config.toml
num_hidden_layers = 9
intermediate_size = 640
rope_fraction = 1.0
extras = ["capped logits"]
init_std_o = 0.0
init_std_up = 0.0348
init_std_down = 0.0
learning_rate = 0.00577
lr_head = 0.00743
dataset = "wikipedia_en"
Each number is 128 + 24 x the weight over its row's rms, rounded and kept within 0 to 255. Layers, rows and columns count from 0. The size above them is the row's rms in percent of the matrix's.

# layer 2 MLP up, 640x160, rms 0.147, rows 614-635, columns 0-159
size [100 104  30 118 106 106  21  68 115 114 106 123 124  52 110 125  42 109 116 101 105  53]
[[108  82 148  98 141  87 120 109  78 135 120 150 107 146 141 154 130  87 112 121 115 137 149 129 114 136 123 113  74  77 118 121 136 158 135 134 188 105 113 132 131  86 116 134 135 169 138 139 112 101 148 160 128 142  98  92 147 167 109 132 130 117 101 103 123 159 160 136 130  67 148  81 137 112 135 136  93 147  93  99 140 110 140 134 109  70 117 100 103 105 131 143 128 129 134 132 119 155 121 155 133  85 141 142  95 140 133 128 143 134 166 159  97 136 111 105 109  68 103 110 139 122 106 132 109  89 166 129 166 124 126 179 156 129 142 153 146 132 142 145 137 167 128 131 115  91  82 115  85 115 144 103 129 129 111 157 146 142 118 115]
 [109  88 167 137 124 157 112 143 116 103 145 108 122 116 150 121 140 122 174 111 105 121  76 204 160 118  99 142 115 118 150 119 146 137  94 146 142 140 160 173 115 136 120 100 119 133 131 137  94 108 145 122 116 192 115 117 166 106 111 134 114 110 142 150 111 160 102 114 127 127 157 122 139 122 117 117 141 142 122 149 114 137 131 143 154 114 114 168 105 119 120 156 143 124 126 159 179 117 165 136 144 114 111 109 150 138 143 145 151 136 119  93 116 153 106 134  84  69 109 144 186 119 123 154 117 138 105 113 158 180 112 173 110 136 152 134 147 162 174 114 138 139 146  94  92  86 134 103 120  95 145 162 103  85 121 132 146 161 141 138]
 [ 94 133 118 126 116 152 155 114 159 129 132 102 128 117 112 156 134 180 130 102  97 140  91 115 135 142 111 219 161 120 141 172 137 125  99 123 132 120  62 131 154 154 122 160 122 121 105 114 147 127 135 157 153 131 192 146 155 115 151 116 108 132 144 128 115  97 118 120 114 112 134 118 116 140 133  90  64 129 126 126 153 169 146 101  82 133 110 138 148 125 156 133  66 116 136 123 111 122 145 102 132  95 141 145 142 150 115 147  87 121 142 129 161  93 141 129 117 112 106 146 108 115 136 106 137 100 103 101 133 162 169 118 153 126 124  95 144 116 184 155 134 116  94 121  84 149 129 151 131 150 176 134 131 144 152 105 120  87 130 138]
 [114 128  64 122 166 144 109 156 149 101 121 149 164 103 140 119  98  71 125  99 150 167  99 117 131 114  98 102 136 117 114 151 108 106 112 143 111 156 127 155 166 162 146  82 132 164 129 101 114 136 151 124 112 135 106 167 118 123 115  89 202 170 114 173 148  90 173 124  79 170 123 125 138 133 149  94 106 152 107 119 150 124 143 156 117 114 120 108 121 126 112  99 115 179 115  89 115 137 141 114 141 100 103  88 127 126 147  99 133 138 103 100 114 148 161 138  84 143 150 132 122 161 112 153 130 151 125 117 135 132 119 103 143  90 129 138 112 160 137 108 163 117 147 151 145 159 137 143 140 150 133 107 131  87 103 146 142 127 138 155]
 [110 124 145 119  88 134 154  79 117 109 111  93 131 126 123 144 142  78 115 140 145 147 108 152 126 142 107 123 121  88  86 114 168  83 133 118 153 135 131 116 160 126 149 139  73 157 124 154  78 112  67  90 158  99 141 149 127 143 144  99 133 149 136 140 110  82 155 101 134 167 135 125 146 109 114 147 126 131 142 140 125 175 150 133 118  95 113 121  98 164 115 121 141 158 104 100 124 104 157 121 148 114 138 107 134 114 141 135 143  82 122 152 123 154 134 112 154 107 138 104 121 121 139 124 186  83  85 117  83 114 119 107 152  87 103 171 106 150  90 101 136 137 143 133 139 122  85  96  94 160 146 115 144 142 124 171 130 110 104 125]
 [142 116 121 150 101 158 134 116  88 122 122 122 124 150 102 101 116 129 118 159 147 167  98 124 122 142  95  86 154 129 136  97 164 148 136 131 130 128  94 167 126 144 125 142 129 160 146 145 119 152 159 135 138 102 178 150 137 153 127 104 128 124 111 109 120 102 122 146 128 124 180 111 113 102 111 123 147 126  97 135 179 161 117 173 110 163 144 151 128 136 127 181 128 102 163 110 111 168 125  93 151 129 106  92 142 173 135 154 118  94 143 137 110 158 136  83 109 123 128  88 158 109 152 129 143  71 170 133 130 169  90 115  90 114 174 109 101 154 149 145 114 121 115 167 100 142 113 149 142 123 139 139 139 129 102 120 173 114  98  70]
 [122 103 122 101 144 148 154 129  93 158 127 147 146 126 134 129  91 139 127 144 101 142 117 142  97 126  95 119 131  95 148 136 140 154 132  98 138 123  80 145 141 160 114 168 123 128 112 123 141 107 122 111 140 101 140  77 154 131 143 107 141 132 150 101 108  58 166 125 110 119 126 125 103 130 134 148 107 123 145 130  89 163  97 138 158 128 153 141  93 152 122 144 155 125 138 119 138 175 154 111 120  85 102  99 104 168 129 190 123  77 107 136 152  51 118 131  73 162 137 109 159  88 116  46 110 124 120 124 111 170 147 128 123 101 136 117 132 162 130 155 132 144 116 128  98 159 141 128  95 120 121 127 141 115 101 134 131 130 130 109]
 [ 98 153 114 106 120 159 135 141 102 118 138 146 110 128 138 127 121 100 125 112 109 168 113 125  81 129 121  91 157  95 135 167 129  88 134 183 120 123 125  90 167 142 144 149 145 137 107 136 127 127 113 122 131 137 148  87 169  93 135 116  97 175 124 103 139 107 103 104 140 136  99 101 125 113 129 148 129 113 124 104 146 101 116 107 109 143  83 131 143  74 118  93  72 134 125 131 137 146 121 118 152  84 114  94 103 118  91  97  93  85 135  90 162 147 117 150 135 148 111 147 150 123  76 120 127 177 139  87 108 126 138  93 155 161 119 115 123 136 152 127 144 174  93 171  98 121 139 126 148 129 131 159 126 140 114  95 181  97 104 132]
 [154  87 144 147 138 171 116 133 100 129 135 155 101 121 158 127  97 121 136  93  78 124 144  96 143 127 122  61 111 128 128 139 102 143 149 127 107 149 125 166 132  79 124  94 121 146 105 115 146 176 202 130 107 152 115 123 101 121 111 147 123 177 121 120 121 115 147 100  79 100 136 157 161 128 106 132 104 118 153 113 108 106 125 140 104 104 128  82 121 115 138  94 111 116 120 130 129 135 130 143 126 120 181 103 113 114 122 110  92 159 145 107 145 142 150 130 125 112 134 130 136 150 196 158 149 129 164 120 150 162 107  91 159 145 131 162 138 145 113 102  89 157 139 114 118 182 112 137 138 156 108 122 126  85 175 122 115 147 130 108]
 [ 60 158 125 160 134 147 123 145  99  74 134 121 112 115 167 112  74 161  99 161 139 152 133  87  86 105 153 123 140 118 141  97 153  93 139 102 106 142 175 119 121 132 154 117 137 152 109 150 116 119 123 138 135 146 137 134 102 143 165 111 127  96 111 125 113 130 116 124 118 126  97  87 121 113 153  77 121 142  88  96 105 128 134 124 113 115 127 133  88 141 134 151 138 145 171 158 140 155 146  87  93 116 142 122 140  83  72 118  81 123 113  96 144 164 136 153 117 110 144 148 141 128 122 130 133 120 148 109  88 149 182 107 122 103 168 142 126 149 120 103 156 114 105 136  87  99 102 135 139 127 176 142 147 120 152 116 170 128 112 136]
 [139 152 182 132 124 159 117 153  84 136 149 113 146 149  86 108 118  98 122 145  95 134 153 102 128 121 101 130 137  97 120  98 113 122 137 134 135 124 163 119 131  75 168 147 135 136 128 156 140  99 127  79 170 113 110 160 152 141 112 112 123 169 174 121 131 122  99 149 156 133 112 114 134 119 144  89 142 107 134 142 141 159 121 121 130 102 160 119 114 119 110 138 115 132 130 138  95  83 130 110 111 140 167  65 145 135 129 150 144 111 130 179 162 125 152 117 110 128  98 156 110 148 159 135 152 117 114  98 161 116  91 186 156 119 111 192 126 120 127 145 126 139  97  97 149 149 112 164  91  97 150 146  77 113 167 126 103 154 125 155]
 [138 121 153  93 101 161 113 122 137 151 165 132 133 127 203 160 139 121  90 156  92 142 129 143 112 119 102 123 126 154 139 120 171 111 143 122 156 119 109 114 142  93 112 133  99 145  92 113 101 114 121 170 159  99 138  93 171 120 119 120 114 144 150 121 125 127 133 132 163  96 161 142 129 138 136 116 123 101 159 159 118 119 121 123 138 113 156 108 104 123 169 147  84  69 173 115 125 157  75 143 115  98 120 146 144 104 126 110 111 121 137 125  94 157 137 142 128 122 145 143  82 138 129 113 143 137 163 150 165 134 168 165 123 129 139 155 135 140 160 102 107 103 101  99 116 184 109 134 148 123 172 113 146 131 171 148  83 168 113  97]
 [ 88 129 125 128 112 120 144  96 141 135 106 125  96 119 175 137 136 118  98  74 113  92 140 125 143  91  80 125 121 102 125 143 154 120 154 179 161 108 128  68 121 189 122 130 109 128 124 106 121  89 133 148 127 159  88 126 135 102 148 155 112  99 126 144 171 136  93 125 104 143 147 166 155 131 153 161 123 121 142 143 127  83 147 110 121 142 150 115 107 111 102 174 130 107 150 149 168 180 137 140 160 103 125 143 116 138  92 163 141 113 166 110 124 114 166 113 145  74 133 116 128 112 127  97 139  88 176 146 109 129 149 139 118 136 119 149 134 177 110 151  94  94 125 124  89 152 120 125 146  96 127 134 158 114 123 128 146 140 103 114]
 [126 111 163 114 102 178 151 165 142  89  95 118 102 163 146 148 109 120  95 167  77 119  96 109 134 119  97 129 106 135 125 141 141 180 131 162 158 154 124 129 106 137 111 143 126 154 113 121 130 117 104 126 170 155 152 148 175 119 129 105 147 183 142 129 111 111 139 140 150 183 109 146 136 102 125  91 117 142 142 162 124 122 106 138 152 120  99  96 129 116 146  85 158 127 139 127 146 152 127 146 150 131  95 104 127 157 106 130 111 106 152 108 121 141 163 142 118 107 116 115 152 107 134 106 128 120 154 113 138 113 177 113 196 136 134 137 120 130 100 116  94 147 173 148  70  87 117 105 159 125 149 126 133 100  64 135 142 154 121 131]
 [156 123 111  80  84 141 114 101 118 129 158 112 119  52 146 144 141 116 164 134  95 126 150 145 130 146 131  85 116  94 123 133 137 160 110  74 118 123 145 123 141 122 107 136 162 120  82  46 143 117 154 130 107 137 128 123 130 126 125 107 120 151 156 103 104  91 182 152 147 144 166 123 110 139 139 115  85  74 135  94 142 144 111 156 128  92 156 160 108  92 115 134 162  90  99 134 106 121 137 139 132  72 133 134 123 123 112 100 126 107 123 127 146 135 141 124 122 111 154 119 147 140 117 107 119 117 144 147 100 139 130 159 145 117 133 138  72 149  98 147 132 148 162 152  99 145 137 105 131 151 124 158 163 103 157 147 140 138 172 107]
 [144 133 125  83 103 158 136 109  79 119 103 119 117 157 126 118 122 120 108 160 132  83 135 137 101 111 108 105 104 141 137 138 105 119 156 135 118 157 177 113 111 108 139 120 131 154 118 131 112  93 113 122 134 160 120 100 156 177 135 141 114 124 149 146 142 156 121 139 163 177  84 137 136  95 164 133 115 141 140 107 178 121 162 136 184 102  82 126 140 122 111 123 137 127 153 116 191 158 105 100 142 122 104 141 158  99 111 165 128 118 110 124  92 126 135 104  93 124 160  93 134  89  90 121 110 171 105 138 109 135 132 157 138 134 157 172 123 137 157 111 117  97 184 101  98  89 128 140  95 138 161 126 125 105 133 104 147  98 131 165]
 [109 139 166 129  76 122 137 132 141 163 132  86 125  94 149 122  91 200 150 106 118 159 131 145 152 114 112 171 114 125 140 133 175 113 150 114 144 157 117 128 100 119 111 118 124 120 101 151 127  98 127 138 146 136 129 167 166 110 155 124  89 175 157 140 154 138 120  91 119 158 140 124  65 116 124 136 110 133 183 134 155 185  98 116 119 139 120 101 116 155 143 146  94 145 157 135 112 114 136 118 123 104 141 128 150 142 125 166 132 133 119 157 181 129 143 105 102 121 103 130 163 104 123 118 148 116 134 141 132 179 154 108 167 129 124  79 105 154 141 173 117  89 131 107 101 113 165 150 117  98 158 143 131 129 128  99 160 117 145 139]
 [102 117 125 131 125 164 123 105 114  80 131 166 131 121 133 135 121 109  88 103 146 139 114 185 123 129  85 120  99  66  86 121 111 147 128 143 106  96 166 119 150 112 151  95  80 175 178 127 110 164 139 104 130 103 121 129 106 116 166 140 138 122 119 117  97 142 134 131 103 112 134 124 138 106 192 107 118 134 122 150 158 137  95 126  89 171 131 119  86 129 117 178 148  87 135 179 145 121 115 119  76 166 119  91 129 134 175 145 116 124 110 121 149 139 126 160 122 115 140 140 126  95 111 127 111  85 122 121 136 124 164 131 135 107 141 127  97 170 127 162 131 111 137 140 127 119 120 144 182 144 145 129 103 162 130 117 151 162 143 130]
 [ 96 104 116 150 151 141 166 110 129 131 100 123 137 110 177 136 100  97  93 111  98 132 147  88 139 104 121 184 142 124 107 162 144 122 181 161 103  97 104 128  99 120 118 101 156 104  84 134 122 123 158 201 147 118 106 132 123 115 119  63 141 102 123 108 122 128 119 116 143 150 128 141 119 104 123 161 125 126 139 133 141 121 129 107 163 130 139 135  90 125 141 146 117 195 151 159 102 141  92 141 121 140 113 143 134 135  98 109 113 166 146  75 140 125 114 165 115 129 153  81 139 102 131 105 135 170 163 103  87 103 123 129 112 142 168 118 128 138 145 117 142 106  88 127 121 123 101 119 135 112 100 134 167 126 144 143 104 106 169  88]
 [139 121 112 101 128 131  84 155 117 122 117 143 170 114 156 143 167 100 118 115 142 125 104 129 137 128  91 152 134 136 133 147  99 140 109 152 125  98  82 142 158  77 116 105 139 132 125 124 148 119  82 106 141 153 118  93 113 118 134  91 144 162 140 145 128 121 115 120 107 152 171 151 168 122 155 128  79 114 117 132 113 105 136 166 117 113 128 145 141 158 132 158 113 126 108 164 157 132 128 103 138 134  86 110 139 127  96 143 179 116 162 131 115  91 126  98 123 158 135 104 115 108  89 131 167 152 136 133 157 129 118 130 112 105 120 106 101 154 153 187 157 152 137 121 103  84 144 179 154 199 159 150 150 144 106 102 120  79 133 168]
 [120 146 150  88 103 150 125 122 131 100 177 171 164  73 123 120  84 138  81 114 123 105 154 123  72 152 142 137 129  77 142 149 104 110 133 145  88 141 148 123 115 135 139 132 105 113 133 151 130 130 139 145 164  79 118 131 112 149 112  98 136 128 142  67 132 107 135 152 128 133 133 157 117  91 126 101 136 165 119  82 161 158 145 104 114 126 158 129 119 140 144 148 114 146 156 111 124  87 131 126 135 118  94 104 107 153 163 168 107 130 135 156 149 148 152 139 132 126 101 126 140 143 146 127  99 135 150  64  84 124  86 116 152 167 120 112 128 135 120 149  89 140 141  74 142 127 100 146 135  94 134 123 155  77 108 132 144 108 116 158]
 [133 106 137 149 121  98 129 111 169 145 117 114 129 143 161 112  91 145  82 123 120 107 101 141 130 124  89 140  95 115 124 149 131 128 103 114 129 122 125 124 134  85  91 116 150 107 134 116 121 152 130 125 141 145 142 109 108 115 127 153 143 143 162 129  97  89 158  73 107 165 135 144 112 152  64 121 118 127 158 116 151 148 140 126 140 121 132 157  96 146  96 125  97 111 134 132 131 114 100 116 115 113  89 104 120  98 108 140  79 120  66 139 127 135 106 110 107 109 101 118 128 138 125 100 168  89  67 139 124 140 124  98 154 145  83 115 157  95 146 131 152 120 100 157  85 134 141  63 154 122 139  96 143 118 112 163  91 130 196 153]]
# layer 2 MLP down (transposed), 640x160, rms 0.155, rows 614-634, columns 0-159
size [ 91  96  39 110  96  97  26  84 109 114 102 118 109  66 108 126  37 108 112 110 113]
[[105 121 136 147 137 147 116  96 174 128 120 106 155 156 151 125 124 153 185 135 117 138  94 112 105 125 119 136  78 112 109 148 113 135 135  79 101 129 111  94 117 112 157 125 127  59 106 134 118 125  87 100 113 141 101 118 116 103 134  88  90 120 104 159 147 131 166 132 144 141 144 110 124 168 158 137 147 104 119 147 121 135 154  98 155 188 107 120 142 143 140 121 141 158 122 114 172  97 137 121 130  54 160 124 128 132 152 106 141 117 126 126 126  91 166  97 114 157 137 157 125 127 140 135  76 119 112 103 147 145  89 120 116  81 114 138 167 124 125 121  99 116 114 116 128 151 139 146  72  91 155  71 151 139 141 126 126 128 156 122]
 [118 126 146 138 173 134 116 149 164 122  94 120 136  95 110 152 130 115 145 120 117 112 130  82 128 101 118 111 122 117 144 163 100 154 163  81 141 164 152 158 133 164 142 107 157 115 115 121 148 124 106 150 120 104 123 138 113 176 151 130 109 119 140 172 177 190 129  86 123 141 143 127 141 138 176  90 127 124 156 149 143 186 104 109 126 166 123 165 151 173 130 154 136 129 104 121 170 176 144 100 106  85 122 103 140 144 145 116 168 137 153 155 126 138 105 150 124 115 162 145 128 109 107 117 101 119 140 108 154 142 113  90 110  90 132 108 172 156  93 129 135 106 119 116 196 147 158 129 119 118 152 138 110 148 115 109 136 141 148 129]
 [122 145 123  94 142 112 105  96 170 167 158 132 175 145 109 166 133 155 144 125 125 119 112 139 126 141 168 122  91 114 130 135 113 111 138  65 114  87 166 141 106 186 150 144  69 157 166  79 145 137 115 147 110 112 130 128 147 153 132 136 152 162 151 130 131 106  75 107 127 138 153 131  93  99 109  89 138 121 124  89 185 140 117 158 102 109 109 147 150 130 118 149 143 139 126 124 136 139  88 166 163 177 126  73 100 112 135 119 118 124 120 136 117 130 113 132 129 125 121 121 112 150  83 145 150 100 158 123 146 137 132 122 113 104 143 140 148 150 165 143 170 149 137 166 143 118 134  96 106 121 112  87 147 145 166 139 138 105 108 133]
 [128 106 135 135 151 116 138 154 155 139 165 155 138 149 101 150 154 167 164 160 134 119 119 102 146 138 129 155 129 135 139 173 135 138 106  83 132 118 160 132 117 144 156 157 120 111 154  80  88 145 114 165 149 151 134  95  70 106  86 103 110 120  65 113  85 138 126 107 120 121 132 128 161  97  78 100  92 126 122 123 125 156 139 126 107  69 124  95 106  99 103 124 136 120 123 125 115 144 125 132 155 130 123 144 119 108 200 152 131 140  84 138 125 134 105 147  90 137 126 111 123 115 138 125 114 138 120 141 119 145 140 118  92 104 150 182 106 134 128 121  99 130 119 137 160 118  63 134 151 144  97 107 110 172  94 121 117 149 117  94]
 [108  95 126 118 143 146 134 130 157 111 175  83 122 138 105 140 179 158 107 163 127 120 103 143 111 102 162 138 135 142 138 164 132 126 135  92 109 115 158 119 124 113 162 121 136 118  67  99 110 138 105 141 110 135 132 143 155 154 173 125  92 144 159 152 111 103 111 144 154 100 154 130 153 122 118 185 139 174  75 140 106 128 116 125 153 122  77 118  98 120 133 163 120 118 114 123 168 177 107 146 144 154 128 144 139 119 141 130 110 189 139 152 122  99 116 124 106 129 156 118 130 137 114 122 108 128  84 166  97 126 117 143 114 135 106 131 113 127 140 113 112 113 119 134 191 136 116  94 181 136 119 123 170 116 101 136 129 157  64 115]
 [127 126 105 112 120 147 126 146 111 130 124 113 178 149 116 112 155 108 147 133 142 147 121  78 119  86 180 131  96 116 130 111 117 170 154 102 140  84 140 149 118 154 130 115 117 109 137 160 130  92 114  98  63 143 133  87 132 100 124 126 162  88 150 126 129 150 160 129 115 126 122  81 161 122 143 155 117 130 141 128 108 120 103 153 145 146 125 115 142 114 144 153 130 159 127 114 130 186 133 154 131  49 123 137 150 121 113 137 128 118  83 142 139 139 131 131 219 118 127 149 122 109 134  94 133 110 146 123  96 152 142 137 134 105 167 148 157 123 140 146 143 126 151 116 148 149 103 117 159  87 135 115 101 130  54 119 101 146 149 135]
 [134 103 137 136 136 112 141 157 155 112 148 150 118 125 134  89 181 143 120 133 150  82 145 132 120 125 159 136 127 123 154 181 129 164 122 108 135 144 134 165 129 160  98  31 147 117 140 121 120 159 160 131 108 116 132 132 106  88  97 126 125 101  95 119  72 140 125 143 103 125 126 201 137 127  73 114 157 137 112 149 150 121 145 125 172 139 112 130 165 122  88 141 122  83 126 132 159 105 129 106 115 142 173 114 143 135 153 109 122 131 105 128 110 125 141 128 124 159 120 112 127 163 144 131 144 153 107 110 158  95 152 129 154 129 110 135 144 105 127 121 126 127 141  86 140 152 111 180 121 151 122 153  84 120 172 182 126 128 116 151]
 [156  85 122 122  75 112 112 137 128 128 181 154 132 135 108  57 124 104 136 158 148 119 177 113 125 103 132 181 153 133 132 123 145  95 133 171 157 191 151 126  95 135 131  95 157 190 153  82 135 106 160 148 161 143 125 128 131 133 119 127 156  94 122 100 135 143 120 127  96 126 137  98 129 132 111 111 129 107 108  97 157 149 129 115 128 105 152 147 126 142 121  95 114 102 128 110  97 138 125 115 124 123 119 116 154 126 107 140 156 151 108 121 132 143 143 128 130 115 103 119 181 111 128 133 145  90 162 131 154 179 180 148 131 128 105 133 111 139 112 105 121 142  94  89 126 116 158  75 139 161 117 137 131 118 157  96 181 154 129 124]
 [127 146 119  79 118 120 147 118 120 126 129 127 101 133 135 149 152 156 133 119 112 123  94 108 118 141 137 116 140  89 105 143  89 115 108 104 157  81 149 124 120 125 131 125 148 131 133 124 102 186 115 140 101 139 141 124 105 119 148 168 127 145 122 142 128 133 131 124  88 190 160 116 138 135  85 129 100 109 120 121  64 112 150 128 143 124 159 145 159 152 154 117  76 125 121  76 102 138 167 132 134 147 145 125  90 143 116 105 116 128  96 130  82 125 161 155 129 121 121 159 102 136 127  94 152 115 116 123 179 154  85  75 140 112  96  99 120 121 139 107 171 151  89 103 174 149 134 126 106 158 115 131 179 117  70 103 135 150 126 105]
 [111 125 136 113 135 128 124  81 119  98 203  98 132 140 155 134 102 153 160 133 144 134 123 123  68 112  95 156 106  83 129 132 136  84 125 137 123 138 158 115 141 116 143 117 159 129 153 140 129 104 166 105 138 132 154 162  90 162 140 136 138 103  81  81 122 122 132  98 115 128 169 123 185 136  77 134 152 129  94  96 130 108 120 140 150 133 114 164 110 139 114 141 111 128 147 139 150 107 149 119 119 129 129 152 126 121  96 119  78 110 144 155 141  92 124 129 100 159 107 128 172 121 116 112 141 114 109 114 112 165 141 108 147  97 147 138 136 140 104 139 178  89 118 145 164 140 146 128  96 145 114 132 129 122 142 199 144 152 125  72]
 [129  93 110  91 126 190 166 142 146 165 100 118 110 194 124 157 164 121 150 127 138 139 132 145 130 106 157 144  98  98 112 160 104 136 112  84  94 156  92 121 137 174 143  80 163 139 109 121 132 133 102 138 117 125 149 159  79 154 126 130 121 167 158 145 144 156 131 133 129 109 122 147  97 117 121 133 101 105 154 155 104 140 107 115 100 140 131 110 157 141 135  96 137 112 114 172 102 170 115 142 127 139 130 137 135 144 132 133 120 170 109 152 142  92  93 108 114 107 133 152 180 100 156 122 170 139 128  85  97  92 137 105 126 172 108 160 138 124 149 134 128 111 102 149 125 127  97 168 133  80 162 100 132 118 119 103 111 152 139 133]
 [116 131  99  95 115 145 118 111 125 140 126 126 133 151 109  90 145 142 133 152 142 121 142 126 113 145 127 113 130 147 105  83  92 132 142 132 127 182 113 119 130 127 160 114 125  75 137 171 122 105 135  98  91  82 169 150 100 121 118 137 127 114  95  92 125 167  69 133 151 144 128 147 152 148 128 142 144  98  59 132 137  91 139 123 146 122 119 101 180 145 121 102 131 148 124 111  83 143 144 142 137 133 111 114 134 156 140 182  97 142 124 143 113 145 117 155 162 113 146 147 133 127 102 111 109 122 157  97 187 133 107 107 129 153 107 128 127 100 178 157 166 127 100 169 139  83 134  69 123 131 135 110 123 102  98 118 134 102 161 163]
 [125 146 100 130 115  99 141 143 112 143 135 144 141 133 111 138 123 106 140 159 108 131 163 107 127 155 115 132 135 152 165 157 155 115 140 145 176  97 137  93 128 145 161 115 123 104  70 182 120 121 140  91  77 148 136 151 132 170 155 126 120 124  93 123 149 127 105 143 135 145 125 162 111  99 146 146 130 139 122 143 121  98 168 136 134  81 135  83 153 112 136  91 101 125 115 150 155 116 136 125 139 134 107 122 139 154 105 138 188 135 112 135  73  89  97 106 159 100 104 154 110 118  86  97 179 104 162 138 138  68 133  93 111 112 122 148 106 117 126 160 135 118 143 122 174  98 144 116 115 102  97 112 125 124  74 156 135  93 123 146]
 [140 120 157 108 123 132 133 100 138 153 168 152 172 173 149 146 139 129 105 137 113 133 108 149 136 105 141 106 122 113 107 152 133 108 118  86 100 134 122 146 167 139 152 143 159 138 152 131 151  99 121 122  91  92 112 114 172 135 131 158  90 152 121 167 105 161 117 113  87 146 136 161 158 128 101 106 105 137 151 126 109 152 139 114 120  98 111 152 137  80 133 126 105  82 142 157 124 131 115 145 110 115 157 143 133 148 139 102 101 109 116 158 182 131 106 156 153 148 173 124 136 126 147 163 145 120 111 163  95 100  97 109 128 136 158 146 140 136  85 170 157 163 154 130 164 107 105 126  62 159 144 156 131 148 109  75 139 137 151  88]
 [ 91 135 148  90 131 139  85 121 169 129  83 115 120 123 100 125 130 105 115 157 149 151 138 131 146 143 145 170 121 154  99 165 110 140 166 135 150  92 114 107 109 181 137 141  93 142  91  96 105 129 103 163 115  81 123 124 149 138 133 135 116 146 124 150 188 126  85 178 121 147 119 139 119 127 129  92 114 131 119 149 142 111 159 151 101 137 136 120 138 146 149 137 123 127 109 157 159 108 132 126  92 107 146 151 117 173  71 161 138 121 129 126 132 146 121 105 127 131  89 122  92 123 142 143  88 104 154  98 111 108 130 132 132 149 101 156 168 140 142 151 124  90 124 124 153 135 147 175 121  63 137 158  79 141  98 102 129 161  99 141]
 [144 144 155 160  96 130 110 136  90 144 157 143 181 141 122 155 161 130  64  68 145 109  89 126 118 121 124 131 105 126 137 119 124 108 160 110 118  95 131 121 111 113  71  94 135 116 138 130 101 101 125 113 121 127 131  89 134  88 119 111 131  80 128 120 105 122 125  92 125 146 151 132 145 140 132 173 136 129 131 128 140 181 114 125 114 133  74 132 115 154 139 126 173 158 126 119  90 115 119 128  86 148 153 127 156 121  93 102 141 138 121 113 107 160 172 113 168 148 103 170 162 143 115 112 112 135 103 146 136 120 110 134 111 143 159 164 136 145 127 143 124  71 173 112 130 140 136 161 109 152  95 103 109 172  97 111 139  93 141  97]
 [115  97 144 109 171 133 134 113 171 100 116 163 157 119 152 135 154 154 156 155 113 133  96 135  93 124 122 115 177 106  71 118 143 123 157 100 130 152 132  38 122 112 118  93 166 123 158 127  66 126 131 120 161 121 129 162 114 137 142 101 118 140 145  86 125 115 135 140 150 157 131 169 123 107 166 123 143 141 107 150 143  98 110 127 140 123 165 142 125  95 142 114 136 131  95  83  76 122 127 117 142 132 100 118 132 131 144 104 126 117 141 106 111  97 148 125 182 136 136 138 114 153 108 138 138 115 135 173 103 158  86 133 166 158 106 126 120 129 124 120 117 148 122 138 134 140 112 174 100  72 122 107 104 148 142 117 132 156 155  93]
 [131 122 106 113 159 164 120 139 104 114  92 173 143 119 148 124 104 118 122 165 139 197 176 151 110 103 117  91 145  88 121 127 106 106 123 156 146 147 132 172 146 124 133 127 103 138 149 132  94 134 129 173 116  88 149 157 128 101 132 114 134 124 128 143  98 148 108 123 100 121 103 153 142 123 143 168 148 103  73 158 112 156 117 148 120 125  74 124 185  89 109 145 131 100 129 165 135 114 135 148 149 125 154  90 133 128 158 112 124 150 134 169 161 133 125 123 168 137 142 165 139 119 130 123 119 146 161 101 177 111  78 176  96 123 120 125 122 146 132  74 136 116 115 108 171 136 122 118 119 133 134 135 130 119 165  90 143 148 144 162]
 [173 117 155  88 104 141 111  80 106 147 121 108 146  75 117 125 141 135 141 140 130 156 136 121 122 151 140 113 145 118 129 102  91 149 118 144 138 121  91 187 108 140 149 134  71 110  97 114 127  90 120 153 154 113 129 142 134 134 140 139 132 124 160 142 183 123 159 116 134 114  78 126 114 152 130 105 149 113 143 117 132 113  99 132 164 157 117 146 208  94 130 124 111 134  65 102 108 100 112 155 162 124  93 145 127 133 177 153  81 184 127 182 135 140 110 136  80  79 119 110 126 115 144 122 186  99 113 133 122 139 121 121 109 131 139 112 141 149 135 100 135 133 109 148 160 128 118 140 112 125 150 122 125 129 131 140 130 148 147 116]
 [135 131 118 120 139  94 128 141 128 107 101 162 183 114 166 129 150 121 162 170 155 148 119 115 138 144 149 105 121 164 139 141 109 123 120 127 141 139 110 215 153 154 139 134 129  85 162 139 137 139 136 118 106 126 107  90  98 153 104 144  89 152 124 125 158  96 116 126 140 112 156 124 139 112 140 121 107 143  85 152 157  95 174 188 152 185 141 175 140 102  91 153 120 129 128 154 159 127 146 134 167 114 142 150 151 144 126 143 134  94 137 127 143 123 100 124 116 155 146 134 162 137 134 128 145 159 168  97 117 138 151 103  88 118 140 154 113 146 116 138 135 131 121 109 126 116 135 145  99 192  99 169 154 160 116 153 132 123  87 145]
 [128 130 143 150 134  95 116 112 123 162 153 148 145 161 132 126 134 145 165 152 124 115 117  97 123 102  94 130 112 135 126 115 147 112 138 142 119 135 127 143  79 104 112  82 135  81 149 141 145 144 153  86 122 133  90 102  83 107 115 118 159  90 111 124 135 159 114 132 163 138 122 148 105 139 120 128  86  81 114  79 126 144 134 117 142 137 154 131 138 143 121 117  81 133 183 113 145 122  97 112 152 166 133 126 109 149 112 197 107 138 144  93 131 145 121 105 166 123 146 132 144 116 125 122  94 153 160 105 116 164 119 103 126 108 129 119 157  99  98 146  52 121 112 137 180  94 116  94 136  89 111  92 158 104 167 109 160 115 117 111]]